python train.py --hidden_size=256 --num_attention_heads=4 --norm="rmsnorm" --norm_eps=1e-05 --positions="rope" --tie_word_embeddings=false --init_std_up=0.0305 --init_std_down=0.0 --optimizer="adam_variant" --learning_rate=0.00125 --beta2=0.95 --max_grad_norm=1.0 --warmup_steps=215 --decay_fraction=0.535 --train_tokens=633100000
Each number is 200 + 40 x the weight over its row's rms, rounded and kept within 0 to 999. Layers, rows and columns count from 0. The size before them is the row's rms in percent of the matrix's.

# layer 4 MLP gate, 768x256, rms 0.0835, rows 69-87, columns 0-127
107,183,194,258,235,217,152,241,177,144,206,208,229,209,218,224,131,242,169,210,173,198,241,245,224,300,249,158,231,220,201,252,193,260,191,189,169,137,129,176,225,241,202,244,242,202,181,160,143,235,227,203,244,214,248,169,192,182,230,210,148,210,153,177,180,248,218,160,265,168,231,122,182,154,178,166,199,182,269,197,210,313,155,273,288,211,272,108,196,235,225,177,151,220,208,204,207,229,191,264,111,309,264,196,216,236,174,207,159,171,202,144,178,197,200,226,162,151,168,202,190,250,206,161,173,276,175,222,195
103,196,227,152,183,242,261,179,253,203,217,298,227,220,228,170,160,230,181,241,189,143,207,144,212,187,156,182,264,197,160,225,227,243,208,206,169,240,198,217,182,182,245,166,253,190,180,219,276,247,201,227,229,170,250,169,250,261,219,260,215,168,222,217,222,277,215,132,213,242,232,240,239,184,206,228,143,201,223,258,169,171,237,255,128,346,160,157,185,149,168,200,211,185,233,204,215,251,258,105,169,185,171,187,197,198,131,222,195,237,216,152,230,227,171,264,248,237,144,207,118,190,164,150,159,217,195,193,232
105,174,192,171,208,257,178,164,133,185,235,203,241,213,199,169,220,297,186,170,129,172,132,267,184,227,138,206,197,227,216,224,219,257,121,175,238,169,241,155,192,186,192,219,258,180,274,171,174,219,221,222,241,200,238,224,309,274,167,161,209,228,185,218,216,254,261,239,166,109,231,206,190,238,233,137,184,119,194,155,186,211,160,191,190,219,220,208,277,142,145,249,142,233,173,228,202,195,299,189,207,280,193,193,202,212,223,174,107,180,214,170,226,191,256,237,269,189,163,250,175,261,179,133,244,243,209,216,221
105,215,211,207,205,205,194,260,233,211,193,231,163,276,219,157,294,253,148,196,231,254,223,194,234,167,182,169,240,169,197,276,204,104,229,242,245,208,247,175,247,112,238,168,225,151,150,250,207,231,186,239,207,192,208,236,265,134,163,172,218,246,166,205,202,229,116,163,207,223,197,216,140,264,218,220,210,128,230,215,219,167,234,139,193,266,195,184,118,127,245,190,154,209,182,183,203,198,227,173,193,219,155,134,265,120,237,325,141,204,251,144,227,237,207,184,241,196,222,193,135,160,195,204,245,247,278,155,223
089,227,236,169,272,249,132,206,161,118,158,173,229,213,156,145,181,142,158,203,174,121,220,209,176,284,260,224,185,238,226,223,209,236,142,211,141,181,184,201,149,161,158,185,263,107,210,232,220,182,275,209,231,208,226,232,192,215,243,233,182,181,243,120,238,249,224,174,165,215,206,209,211,155,146,194,253,194,235,154,193,200,211,171,160,132,137,195,178,187,181,251,196,267,142,173,122,271,342,180,215,217,195,247,147,176,189,210,296,207,179,207,105,128,215,188,169,181,174,184,232,158,225,232,156,204,147,202,197
096,215,195,135,184,194,172,180,126,146,118,256,207,173,208,219,192,283,162,198,190,191,162,176,254,206,271,207,167,246,130,197,215,127,213,162,303,198,171,200,235,160,140,244,194,205,206,247,221,172,251,226,178,198,253,247,164,191,168,314,200,233,188,257,174,148,204,197,195,297,203,197,202,148,173,265,138,165,256,154,207,169,122,237,207,212,258,172,139,157,253,238,141,170,193,228,197,243,211,227,194,202,170,266,202,226,243,188,182,190,228,128,274,292,189,166,146,173,210,230,269,195,171,322,181,167,172,165,164
095,176,219,186,127,185,239,198,149,207,179,138,213,165,162,237,298,170,142,214,220,162,197,210,237,233,207,268,172,215,228,140,235,188,150,184,186,138,251,212,171,258,188,227,200,225,186,189,236,173,225,154,166,175,194,263,186,189,210,257,205,312,173,215,243,248,185,185,248,186,205,268,156,148,103,156,156,203,209,239,185,218,206,191,160,224,214,167,168,214,205,160,212,228,94,146,183,204,239,232,234,208,226,244,167,245,258,237,248,268,126,162,252,203,170,181,197,106,201,213,148,196,220,192,236,169,179,206,254
099,235,179,269,150,219,181,234,165,198,239,117,141,168,163,197,195,199,180,148,163,207,259,158,163,291,177,180,216,141,156,206,166,165,270,254,138,238,213,123,216,174,227,225,256,235,229,278,157,257,260,241,153,185,195,133,160,179,153,199,200,166,203,210,201,120,216,226,247,198,215,213,214,140,173,240,194,226,157,211,210,196,199,207,248,209,167,130,218,212,222,231,238,180,248,212,195,112,185,162,160,145,253,244,226,255,167,287,154,109,190,232,173,194,219,198,209,179,246,144,157,210,153,285,200,110,177,89,202
099,201,171,196,145,302,195,222,209,182,182,250,294,209,168,261,158,249,166,211,216,225,234,171,230,234,248,198,245,238,237,159,174,208,156,238,208,165,288,180,159,213,161,214,210,234,195,265,155,263,181,256,224,229,171,227,184,185,223,240,183,211,170,190,214,192,209,229,200,148,216,233,170,210,127,278,256,240,174,192,139,239,216,158,232,213,182,225,183,209,118,214,236,164,236,226,199,172,157,204,197,205,218,216,176,212,209,230,202,201,115,192,217,167,164,210,216,206,205,142,163,143,230,176,162,230,234,189,223
113,163,271,181,169,148,233,225,200,125,239,231,244,153,157,101,215,220,229,199,185,221,130,219,172,177,237,202,126,130,230,216,244,192,262,163,162,171,240,162,223,167,174,256,204,191,176,180,187,229,248,271,222,179,171,140,182,238,147,153,219,199,207,233,215,202,104,162,182,233,206,170,214,166,199,233,189,140,137,320,198,211,169,222,217,257,188,214,193,180,249,218,177,218,198,237,168,254,187,107,188,216,213,130,227,198,152,176,175,144,165,206,253,178,217,246,255,248,278,174,211,202,168,219,119,176,230,170,222
108,224,232,231,182,216,170,180,234,130,214,227,215,196,285,137,196,228,197,194,278,220,78,206,189,175,185,231,135,226,165,249,207,152,104,212,276,295,267,174,189,162,245,175,206,216,194,231,150,188,183,226,239,129,165,243,221,165,226,182,211,230,248,186,188,200,255,209,258,178,202,245,122,263,252,192,211,197,175,175,208,258,212,181,159,223,197,212,205,219,216,188,203,140,200,220,197,151,230,121,154,253,215,200,102,167,245,192,170,243,184,205,122,171,249,279,267,183,188,185,151,205,106,200,233,194,218,207,179
096,238,224,265,226,208,165,234,183,202,220,223,200,256,193,270,178,221,139,186,168,179,161,221,229,156,226,203,210,255,199,233,209,184,212,177,252,211,170,257,210,267,268,249,184,224,227,224,254,233,127,211,230,234,227,241,145,139,198,221,235,180,181,239,171,157,246,239,154,122,212,162,249,151,254,186,243,208,204,155,170,256,202,215,173,213,217,236,194,244,114,196,166,214,182,163,262,283,219,159,200,210,181,244,179,245,192,221,182,205,188,238,246,240,158,94,195,225,186,181,251,190,219,222,215,158,157,158,260
098,157,150,189,225,244,209,245,145,165,196,288,137,170,204,199,175,139,215,150,174,154,173,232,216,162,160,228,162,265,196,222,233,221,148,173,190,209,211,246,221,211,210,200,273,182,257,228,165,202,187,220,198,220,244,227,211,196,218,218,256,208,215,149,117,223,229,153,177,218,199,190,261,196,228,201,200,219,158,227,202,165,200,165,226,177,265,218,249,168,174,183,159,235,153,256,220,222,198,207,224,269,125,247,266,186,219,244,218,217,202,235,215,149,224,152,151,196,252,26,268,240,135,179,151,183,175,149,220
103,262,237,122,178,213,182,157,194,115,238,235,247,210,218,183,134,225,200,142,214,154,153,221,218,217,210,172,214,256,206,232,228,227,196,172,152,232,253,209,224,251,217,177,185,208,123,220,196,211,131,221,248,270,238,189,177,172,186,247,238,160,117,212,232,226,245,221,214,202,231,215,235,234,211,156,258,222,179,229,182,253,202,241,158,207,262,208,203,211,173,184,102,304,263,186,176,173,217,196,135,205,215,226,158,173,168,209,176,264,185,201,150,293,202,170,200,246,181,203,248,185,256,251,203,151,205,190,185
097,263,246,102,190,228,228,215,157,199,161,226,218,102,183,171,274,139,228,188,136,273,202,192,209,231,142,207,132,234,227,180,185,215,200,249,221,233,184,208,223,163,250,130,206,235,230,214,187,191,182,195,159,213,137,257,164,227,113,242,200,219,216,212,180,218,186,279,219,177,203,160,216,203,185,177,265,156,166,228,192,228,68,144,179,150,199,216,155,211,160,144,218,183,183,243,262,208,201,230,120,213,241,182,168,195,182,211,211,222,292,183,250,227,219,195,174,131,254,227,150,189,181,157,202,223,265,190,221
098,165,237,216,177,219,192,170,196,226,108,118,214,250,196,290,202,233,220,143,253,205,159,181,216,230,186,246,191,185,200,189,145,236,219,140,270,250,197,131,203,162,208,198,170,205,201,255,283,260,248,190,230,187,171,120,242,227,223,214,218,288,184,189,214,129,200,124,248,188,177,197,164,212,243,207,197,189,214,95,168,255,167,213,169,180,226,126,168,218,185,204,234,232,248,241,208,210,287,258,200,117,177,219,155,245,232,156,217,164,157,182,145,238,134,238,162,182,127,240,164,175,164,211,178,233,228,150,201
106,272,152,144,191,235,274,247,208,191,182,245,203,195,169,189,171,246,212,156,178,250,191,150,172,200,178,265,196,203,176,192,146,246,240,213,264,221,200,177,171,222,242,243,216,218,144,197,143,198,183,256,114,236,190,160,205,190,214,202,203,152,123,169,219,172,136,189,227,171,203,145,212,173,219,262,239,130,154,186,137,298,167,208,202,220,297,224,155,149,169,269,139,215,201,120,207,211,179,243,219,235,160,147,226,266,104,185,220,216,166,199,274,160,184,189,145,246,213,167,239,168,262,137,241,188,202,123,228
098,275,194,235,239,250,248,214,156,269,217,244,202,202,185,243,293,216,191,124,137,237,184,220,227,141,153,243,232,147,240,237,233,203,224,175,276,147,253,199,166,259,221,206,193,287,185,172,162,192,240,228,220,220,200,227,234,151,176,186,197,176,160,226,182,179,243,194,199,195,232,199,166,256,207,216,176,254,183,161,228,155,126,172,119,217,193,262,199,233,236,163,194,166,253,221,285,131,206,168,199,220,315,250,172,242,183,172,245,172,110,193,225,250,243,248,230,187,90,227,167,250,140,180,201,138,162,194,237
100,217,181,225,204,186,170,131,200,126,251,197,167,238,220,243,177,246,188,221,231,235,145,161,166,172,117,155,190,230,168,148,139,171,205,193,221,204,279,192,202,208,115,254,198,205,216,193,150,203,277,209,230,218,245,194,191,225,220,218,226,210,266,161,190,283,137,203,238,230,183,175,154,190,137,181,192,134,192,207,165,154,136,139,177,176,163,152,236,241,188,181,217,191,206,224,206,204,246,141,190,271,177,199,237,179,216,249,191,213,193,193,240,102,172,128,213,143,285,215,173,177,213,138,199,168,245,161,204
# layer 4 MLP up, 768x256, rms 0.0778, rows 69-86, columns 0-127
104,217,231,92,179,234,171,181,173,174,269,225,172,162,196,180,118,202,159,237,200,216,172,215,238,216,225,264,250,173,217,173,223,95,91,252,253,299,231,145,159,146,176,231,257,167,186,163,178,184,161,211,189,156,230,278,231,186,219,162,212,126,99,139,255,217,252,187,214,238,218,227,225,206,116,210,160,157,204,218,192,190,139,243,174,217,188,177,166,223,188,208,173,178,142,185,206,233,186,179,238,234,185,209,368,218,228,224,160,161,218,236,197,190,198,205,222,235,279,243,239,171,265,228,211,225,221,217,217
103,179,156,218,243,224,249,165,222,226,233,229,238,303,183,225,195,207,124,235,151,248,219,111,235,234,158,219,210,282,152,220,236,139,176,230,228,180,172,224,173,224,183,173,197,216,188,144,210,213,199,219,186,228,228,225,163,280,219,182,236,165,178,155,222,203,224,169,191,178,228,187,175,213,197,189,218,161,154,194,208,207,191,130,162,227,246,144,197,96,207,174,155,175,295,246,176,173,173,269,140,227,199,190,209,248,209,198,124,153,122,214,169,242,196,165,214,238,247,196,158,252,217,190,178,154,223,185,160
103,173,189,179,204,199,216,175,226,152,165,187,218,162,200,226,286,215,194,184,236,202,193,191,121,204,160,186,194,116,224,221,290,210,268,223,161,248,237,183,198,273,139,166,167,193,151,203,142,169,218,173,166,251,216,241,144,175,249,219,193,231,244,207,201,242,200,200,195,203,196,157,214,204,191,184,157,232,212,201,184,161,270,109,205,168,231,172,225,202,236,218,272,196,177,142,155,71,168,158,272,182,193,197,144,160,208,265,221,249,177,185,171,181,219,120,237,183,128,216,170,185,160,221,208,142,202,209,176
101,196,179,256,232,227,164,189,149,183,201,246,239,155,210,232,221,166,155,166,216,154,181,186,217,194,219,264,172,263,291,189,236,211,116,173,180,150,204,233,161,223,148,108,198,232,207,199,215,216,181,181,218,200,234,235,144,219,155,125,145,159,211,91,201,174,215,232,193,211,186,239,206,137,231,126,217,164,226,241,241,174,192,206,193,281,140,230,260,196,174,72,169,185,215,287,211,196,191,244,205,220,236,305,179,250,239,232,255,230,203,182,162,254,172,167,122,224,146,186,103,224,239,173,251,163,129,133,248
092,196,309,181,194,228,197,166,148,239,177,156,160,219,200,232,218,234,216,186,138,284,225,202,241,200,242,178,135,208,296,191,105,157,225,200,230,266,224,229,179,251,182,168,144,241,220,192,147,255,216,199,201,232,261,217,200,220,148,238,261,172,215,205,133,224,232,310,201,217,173,230,271,248,199,247,172,265,139,156,211,138,156,199,171,183,233,216,145,150,84,234,263,128,272,234,225,204,187,212,200,183,188,176,261,224,167,191,219,182,177,168,173,142,184,243,166,189,193,238,227,203,189,252,120,208,247,195,250
097,193,208,180,166,142,210,246,158,202,230,176,159,238,265,192,169,197,200,208,210,232,240,238,221,220,150,260,260,198,213,212,166,289,219,216,265,153,157,195,226,220,171,250,213,200,212,159,161,234,293,205,208,182,130,171,169,224,284,148,150,215,203,185,223,143,207,176,183,232,218,138,194,280,233,120,235,176,162,234,221,201,263,146,181,148,229,221,232,317,165,259,237,189,263,168,235,183,189,218,145,280,237,191,212,199,215,211,225,215,191,283,178,239,139,207,193,244,225,205,197,202,297,150,205,265,197,233,214
095,190,302,205,151,180,291,203,193,165,261,215,114,237,216,197,238,213,171,255,201,175,163,139,232,200,217,146,294,134,184,260,239,228,211,232,113,197,299,217,190,175,240,135,138,141,196,197,123,201,262,214,171,163,160,205,203,251,246,245,204,179,239,264,202,239,236,189,137,241,171,216,179,216,179,268,183,219,228,147,198,203,260,193,236,174,127,171,246,137,129,101,148,184,195,212,159,237,194,178,222,127,167,204,224,302,152,224,279,164,267,225,224,201,204,174,159,222,141,194,229,259,217,198,197,195,177,159,215
100,221,195,249,170,140,128,213,220,200,209,171,239,232,127,165,250,200,227,219,137,248,135,244,172,173,169,195,210,186,188,150,178,190,198,187,166,209,232,219,201,186,207,275,268,122,217,204,121,174,189,216,259,261,155,114,148,239,153,218,276,183,207,257,166,226,227,206,182,221,210,196,194,274,186,145,163,191,231,183,254,173,278,122,204,179,192,196,152,187,269,161,135,205,219,274,213,235,174,99,168,157,236,215,287,230,185,178,159,184,158,180,145,148,227,151,189,135,226,192,164,194,158,217,188,94,235,158,190
097,130,152,192,208,195,191,168,153,191,213,197,137,223,192,187,216,235,177,214,131,187,215,193,207,211,194,294,217,171,257,168,201,219,241,180,228,228,139,206,253,198,201,177,195,182,234,127,239,212,173,199,175,226,217,220,229,174,231,233,258,166,209,234,236,167,130,271,169,303,183,185,263,163,169,184,203,238,246,186,145,184,230,227,152,236,131,291,198,227,227,199,269,126,195,260,175,213,181,285,219,228,280,172,159,221,262,210,254,189,230,160,151,240,196,205,292,218,231,277,262,225,224,159,266,186,156,188,221
103,170,229,192,203,182,222,202,193,186,187,250,157,226,136,158,141,193,231,205,195,255,241,268,128,155,196,153,161,216,212,200,231,173,174,248,201,123,178,197,192,138,173,223,165,217,227,218,183,172,231,186,203,199,214,246,218,245,179,250,244,205,240,140,190,220,290,218,234,102,208,263,173,149,214,205,186,128,222,200,218,150,177,189,253,144,173,103,199,236,182,272,161,210,196,214,213,243,251,217,232,175,200,147,229,228,227,191,224,156,287,228,239,258,177,133,154,132,139,205,162,195,167,207,159,243,164,193,200
099,197,239,163,223,217,92,260,179,249,143,170,182,178,159,174,256,196,136,152,247,161,209,188,225,177,193,206,108,253,178,273,161,204,177,195,148,125,217,226,169,230,151,176,173,150,220,194,199,176,120,209,138,193,174,225,178,176,205,145,204,229,216,196,241,137,248,218,208,129,221,126,255,157,176,235,226,215,148,132,186,147,170,206,161,170,172,170,141,164,230,207,168,196,179,257,138,153,191,280,207,175,215,249,198,187,174,204,256,93,269,270,182,170,258,206,210,150,178,194,171,162,151,157,169,232,237,220,171
103,178,108,190,212,177,194,223,188,255,278,164,227,170,173,257,215,201,103,175,205,216,181,184,218,229,240,243,154,164,188,191,151,196,225,201,221,213,216,213,188,182,211,99,242,229,217,184,127,144,174,160,199,223,183,208,188,207,301,163,203,156,208,183,177,208,207,152,211,183,210,164,247,199,197,159,269,219,230,197,177,192,164,160,208,193,110,184,214,204,233,190,162,157,167,175,227,205,141,171,205,289,246,132,202,213,241,200,201,216,213,202,248,162,153,221,136,194,212,196,173,258,246,200,167,179,262,251,257
105,171,201,146,246,246,262,185,251,203,172,214,201,208,240,156,210,166,193,124,200,199,135,240,205,173,235,168,241,156,177,231,226,240,200,201,220,179,194,208,230,274,248,154,222,155,174,197,187,160,174,256,244,161,134,164,285,156,163,169,234,197,215,203,153,234,195,217,230,175,214,206,203,231,249,218,248,154,173,127,186,196,172,158,238,190,151,182,241,127,275,174,192,230,204,232,256,167,231,154,160,223,184,172,219,245,191,256,232,179,179,182,265,237,168,204,181,182,197,202,256,272,217,159,247,228,184,170,236
106,172,160,226,224,175,226,205,203,260,153,200,234,205,150,165,168,230,225,286,187,307,187,232,153,193,269,193,253,206,137,213,203,223,213,258,198,159,178,190,127,212,176,191,245,191,288,200,171,235,234,237,96,233,281,282,245,213,222,158,177,204,253,192,128,145,273,183,178,167,212,184,182,221,181,198,223,247,219,196,187,136,223,91,211,166,203,145,169,148,202,279,184,186,198,228,296,165,196,245,195,185,254,217,307,245,190,225,173,162,177,251,272,188,174,212,176,196,159,179,223,119,177,230,180,134,180,202,252
101,275,176,142,185,192,193,232,232,247,185,189,191,186,181,197,269,229,189,172,147,142,216,212,181,132,189,192,122,236,155,164,224,229,188,240,246,248,184,262,222,162,270,199,213,277,193,271,251,133,220,159,291,130,167,186,317,187,119,235,266,186,232,217,182,287,161,251,170,203,199,145,176,157,165,215,195,226,258,188,203,236,145,196,122,218,222,170,196,161,201,210,251,217,151,154,227,251,264,231,196,215,218,190,166,173,180,95,229,170,237,200,150,187,230,261,298,224,163,257,188,243,179,148,261,236,191,196,179
097,174,223,206,247,221,176,278,150,184,229,191,215,239,166,155,288,239,183,173,243,231,179,136,191,254,202,262,192,164,192,201,133,224,230,195,187,203,130,199,266,109,196,201,183,224,199,252,209,110,268,132,161,205,209,212,191,250,179,230,232,232,232,206,242,189,173,223,278,206,209,200,201,198,132,235,185,153,172,265,139,203,168,152,182,277,165,163,196,180,145,215,178,139,245,249,191,140,143,138,157,208,219,243,249,186,228,228,233,190,174,213,267,159,222,238,181,129,205,193,195,209,228,174,274,238,186,174,209
106,218,141,218,201,179,246,155,165,159,145,202,185,182,154,299,175,184,137,264,191,261,229,218,188,205,207,185,185,170,191,133,186,207,181,213,204,216,234,153,178,223,210,233,149,177,171,225,267,246,177,205,157,281,223,162,215,157,209,256,255,241,220,270,210,172,153,202,205,223,214,206,119,221,247,211,235,209,189,201,173,247,172,230,141,205,194,181,311,173,247,199,193,256,246,160,150,266,237,148,190,204,185,226,237,138,169,208,203,265,194,250,233,196,219,173,202,179,245,190,166,261,207,166,288,181,167,226,163
101,223,231,179,209,139,129,204,165,109,230,166,148,140,260,153,176,239,196,203,284,208,218,187,253,274,190,165,251,218,158,173,185,198,212,217,167,219,224,151,255,165,216,173,269,137,171,239,242,212,176,251,228,165,141,194,247,265,165,185,167,209,209,268,247,143,152,190,158,197,207,255,259,219,223,262,281,199,161,232,198,177,179,164,261,166,218,114,225,201,170,153,186,273,197,198,150,220,146,198,107,213,129,174,178,249,186,142,121,216,237,192,229,159,206,235,229,241,244,208,188,208,233,202,187,250,181,169,185
# layer 4 MLP down (transposed), 768x256, rms 0.0741, rows 69-86, columns 0-127
103,141,199,253,178,284,231,256,175,214,174,226,189,132,182,148,245,191,201,223,196,294,226,204,179,234,203,193,286,270,188,239,244,185,185,221,176,179,198,122,226,165,163,204,230,141,244,133,213,180,197,170,163,192,188,182,166,206,216,178,224,166,135,183,180,303,208,133,201,117,121,172,215,207,193,200,280,138,222,141,208,245,139,138,199,140,205,269,169,191,227,210,164,239,238,245,191,190,178,184,183,313,230,189,233,173,223,223,255,221,170,247,170,211,160,216,119,216,225,228,158,201,253,166,196,184,162,189,157
107,146,216,240,224,226,267,159,230,224,232,238,195,193,221,183,178,234,205,224,187,284,244,170,137,177,169,194,234,202,237,228,200,295,233,148,180,185,210,216,173,218,220,215,227,204,169,129,211,252,236,172,228,207,154,171,238,240,196,177,174,237,228,218,156,168,204,255,187,170,149,225,200,232,238,239,201,212,254,164,194,224,242,210,136,311,127,183,205,204,190,210,199,117,247,140,213,319,238,161,203,173,212,186,125,221,143,179,147,193,144,238,219,206,231,188,205,188,149,244,236,228,193,205,195,286,166,175,269
108,282,212,248,225,165,195,231,203,186,224,256,199,233,233,125,123,157,183,205,206,272,206,215,265,99,230,213,196,143,205,130,171,209,277,199,204,201,234,278,154,225,186,253,216,191,157,234,210,204,206,272,161,186,211,204,176,163,187,131,183,196,242,127,122,138,228,222,202,233,311,211,185,211,232,192,200,259,166,198,177,154,158,269,180,189,242,184,178,210,168,111,192,167,226,203,234,217,160,218,210,230,206,195,236,116,176,244,226,182,214,172,166,191,208,264,181,192,286,205,133,222,176,167,143,250,234,203,138
104,200,177,233,130,170,242,189,172,237,171,189,213,194,185,266,200,157,176,213,229,281,171,233,220,183,217,215,151,172,240,163,145,159,220,262,215,179,237,151,189,176,241,210,144,246,169,247,259,189,242,197,207,222,180,151,234,210,181,219,260,240,189,207,196,222,260,171,269,231,229,245,225,188,232,173,202,281,161,256,211,195,209,256,252,236,184,218,226,221,222,152,162,212,247,163,218,201,133,258,200,109,214,195,158,177,99,216,190,202,134,282,114,261,196,183,229,211,222,113,194,188,187,205,187,249,217,210,183
091,192,204,227,167,205,138,251,160,206,158,221,153,187,190,179,207,174,208,175,239,144,209,202,182,221,185,214,252,212,101,165,257,233,172,189,168,135,163,254,251,118,276,203,215,85,217,166,211,154,194,151,214,147,256,150,144,163,210,132,157,214,234,154,238,233,213,158,216,206,275,91,212,186,179,254,224,175,256,251,198,216,233,210,206,162,217,219,207,263,256,169,182,226,142,179,218,237,254,210,152,207,198,190,165,207,199,232,278,146,194,193,131,207,214,226,265,182,153,158,152,146,190,217,247,129,166,161,226
092,146,213,196,249,140,174,239,212,166,219,266,90,188,201,186,302,223,175,213,261,204,177,222,296,237,260,181,184,132,219,144,217,229,197,182,202,270,194,261,185,177,192,246,146,133,195,186,168,248,185,297,129,103,197,197,183,138,146,172,151,171,162,206,138,168,174,261,244,98,385,141,202,199,224,194,158,181,167,199,200,239,222,148,231,176,242,225,193,204,174,204,173,194,247,199,229,241,207,160,225,193,149,190,224,211,155,156,178,216,194,199,235,230,249,155,161,222,164,178,255,227,177,264,242,236,229,193,233
099,195,208,202,180,240,218,132,180,182,156,185,203,168,187,199,233,186,188,244,241,149,248,185,227,169,192,217,210,190,286,183,211,181,133,193,237,166,169,196,226,201,180,155,218,217,162,229,220,179,200,213,258,247,255,221,147,179,126,169,103,242,160,261,212,206,222,176,287,198,121,252,214,104,187,209,178,179,203,249,162,228,180,211,206,254,276,189,232,200,207,258,249,234,183,147,270,241,187,208,241,207,243,246,155,203,261,252,218,191,151,178,227,200,167,269,171,171,257,144,192,90,198,217,199,174,186,261,280
103,216,184,252,190,228,147,166,190,236,216,190,221,196,115,171,183,172,242,241,114,250,85,205,175,209,144,206,218,192,219,172,232,219,208,191,226,266,181,171,252,207,210,231,191,245,175,275,118,91,229,119,212,239,156,88,175,168,148,237,247,160,194,188,192,128,165,271,204,211,99,216,170,243,199,183,162,217,281,199,224,158,195,147,205,248,120,186,171,168,218,203,265,154,276,267,188,196,123,145,142,172,216,181,218,226,150,224,163,167,208,212,163,216,176,144,173,216,135,207,187,151,175,136,247,161,193,166,265
099,323,200,247,248,173,226,167,201,193,174,200,253,249,157,222,198,137,165,210,176,206,140,210,196,147,180,170,157,203,208,147,177,270,182,126,280,153,125,217,238,234,224,191,177,155,303,202,262,139,148,152,222,198,214,218,131,290,179,208,198,180,215,175,227,181,254,241,193,279,147,182,218,267,197,179,103,268,161,176,221,225,265,165,258,198,256,212,185,206,245,159,184,229,158,210,182,229,199,267,167,156,184,212,193,227,189,192,232,185,262,202,198,200,168,236,205,223,187,263,224,235,233,188,241,178,219,120,255
105,213,210,211,260,199,189,162,187,205,204,228,242,203,226,172,199,161,196,212,304,170,232,214,208,135,174,199,211,228,195,249,141,115,175,232,159,183,121,210,202,179,195,248,233,162,240,291,248,260,195,208,258,164,247,162,211,206,183,213,221,223,236,176,133,214,209,162,125,168,265,193,245,179,140,211,198,186,170,167,212,280,153,139,240,212,207,264,146,138,184,250,210,205,167,158,202,188,234,206,193,213,206,229,154,188,292,138,117,118,214,226,155,173,232,233,198,172,257,237,217,132,250,141,140,247,228,161,252
102,180,257,276,199,242,200,202,197,146,209,239,135,182,206,162,221,133,236,256,197,235,192,181,236,247,227,178,223,137,178,186,190,175,137,227,295,226,162,240,240,177,246,262,309,248,60,205,192,134,233,157,216,195,210,155,267,216,117,192,144,190,163,201,208,269,152,146,213,149,144,229,141,198,167,198,182,190,249,272,208,181,206,159,168,233,179,200,253,168,153,231,251,152,218,158,203,278,208,187,183,179,196,170,161,191,226,152,235,192,107,195,93,178,233,200,205,194,79,175,209,173,141,198,165,217,282,203,204
104,179,194,242,264,179,261,169,114,167,266,288,219,241,210,248,169,203,174,217,174,142,180,186,203,232,228,318,230,175,219,154,212,252,211,104,264,119,203,271,228,162,143,209,248,233,223,242,241,229,205,169,228,126,166,161,240,128,209,180,189,204,253,241,194,189,212,222,221,242,168,169,150,209,166,265,207,256,221,168,246,199,134,244,166,258,158,224,108,185,226,134,169,190,138,178,239,208,197,205,205,223,207,171,200,155,211,200,238,148,196,267,205,188,229,259,204,136,209,197,187,193,201,205,197,199,171,203,176
101,223,213,211,195,210,199,224,231,237,161,197,228,99,173,144,255,245,165,238,178,171,238,197,206,113,277,260,213,221,182,194,198,170,254,206,228,219,241,252,235,189,202,106,168,200,133,160,271,225,186,100,146,173,195,139,148,197,239,207,180,183,246,266,263,202,231,211,155,253,22,154,172,253,181,218,214,190,208,207,198,226,164,232,199,203,173,320,182,163,138,190,270,182,196,231,222,199,228,260,170,169,245,222,193,232,190,210,220,184,171,203,246,226,130,164,205,240,169,155,234,187,222,274,196,236,205,162,197
098,243,186,177,277,191,182,156,211,201,193,178,233,135,117,158,146,184,212,250,202,202,217,215,253,243,226,213,212,308,155,276,174,249,194,201,223,217,240,176,247,130,268,189,214,166,159,217,169,210,218,268,200,182,237,225,189,173,191,288,174,165,219,229,210,223,281,176,196,120,377,170,216,271,279,149,193,155,197,171,104,179,175,189,206,225,268,223,221,212,198,226,180,275,220,248,221,256,173,144,172,173,215,205,208,180,191,244,293,199,207,204,169,237,173,202,307,241,252,184,172,219,203,189,232,201,187,261,253
100,130,120,213,186,248,173,241,246,127,219,198,158,219,210,273,194,209,221,225,304,165,187,192,212,197,211,241,192,140,145,216,255,259,189,206,196,220,212,157,228,199,193,225,185,152,151,276,219,223,222,213,200,101,261,171,215,195,233,200,152,201,163,195,165,224,252,164,229,150,48,208,220,192,197,198,181,189,240,241,220,211,230,244,242,153,205,231,167,241,306,220,239,261,199,229,188,286,237,184,200,162,157,222,192,196,179,173,197,199,128,282,207,192,164,253,213,186,224,175,219,227,217,164,189,244,99,186,219
099,178,117,241,193,241,267,220,147,262,154,143,158,234,240,276,158,231,230,226,247,270,203,241,237,228,199,149,171,256,194,257,163,162,242,210,236,172,141,170,209,216,248,258,118,189,240,208,286,178,212,281,135,256,246,135,172,168,207,190,141,188,197,204,214,204,169,223,228,192,209,233,233,189,133,234,226,175,260,172,202,195,285,209,209,211,212,141,155,249,221,162,144,302,187,260,189,272,224,164,261,185,160,174,177,235,170,186,166,184,197,296,181,213,256,217,151,180,244,231,182,170,206,181,186,172,221,233,177
108,236,151,111,220,194,227,207,175,223,183,170,167,208,222,237,203,159,140,184,249,148,214,212,254,246,202,242,241,226,233,165,232,133,114,198,177,280,216,196,225,231,131,211,120,247,287,121,192,203,142,270,128,187,172,234,218,147,249,114,248,171,158,163,170,219,232,161,227,158,253,219,145,208,225,192,221,228,247,263,227,204,236,222,216,208,256,178,195,170,201,173,198,202,223,203,182,180,248,211,207,170,229,210,175,212,265,203,279,236,214,162,198,179,214,156,148,276,132,206,233,190,132,220,177,181,149,182,168
100,250,218,203,240,244,188,219,157,177,276,236,201,212,235,280,210,225,151,216,199,186,223,171,177,176,121,179,284,152,231,241,153,193,320,177,278,170,222,195,187,216,178,265,237,184,209,197,233,244,240,261,232,224,182,234,124,139,168,163,174,269,177,172,257,239,249,218,190,144,302,179,178,263,246,242,177,188,176,200,196,206,183,173,159,187,222,241,174,220,257,208,201,142,271,203,179,203,241,217,173,183,195,234,223,250,191,211,171,268,203,268,212,225,198,229,211,190,131,263,154,278,283,246,229,226,214,215,201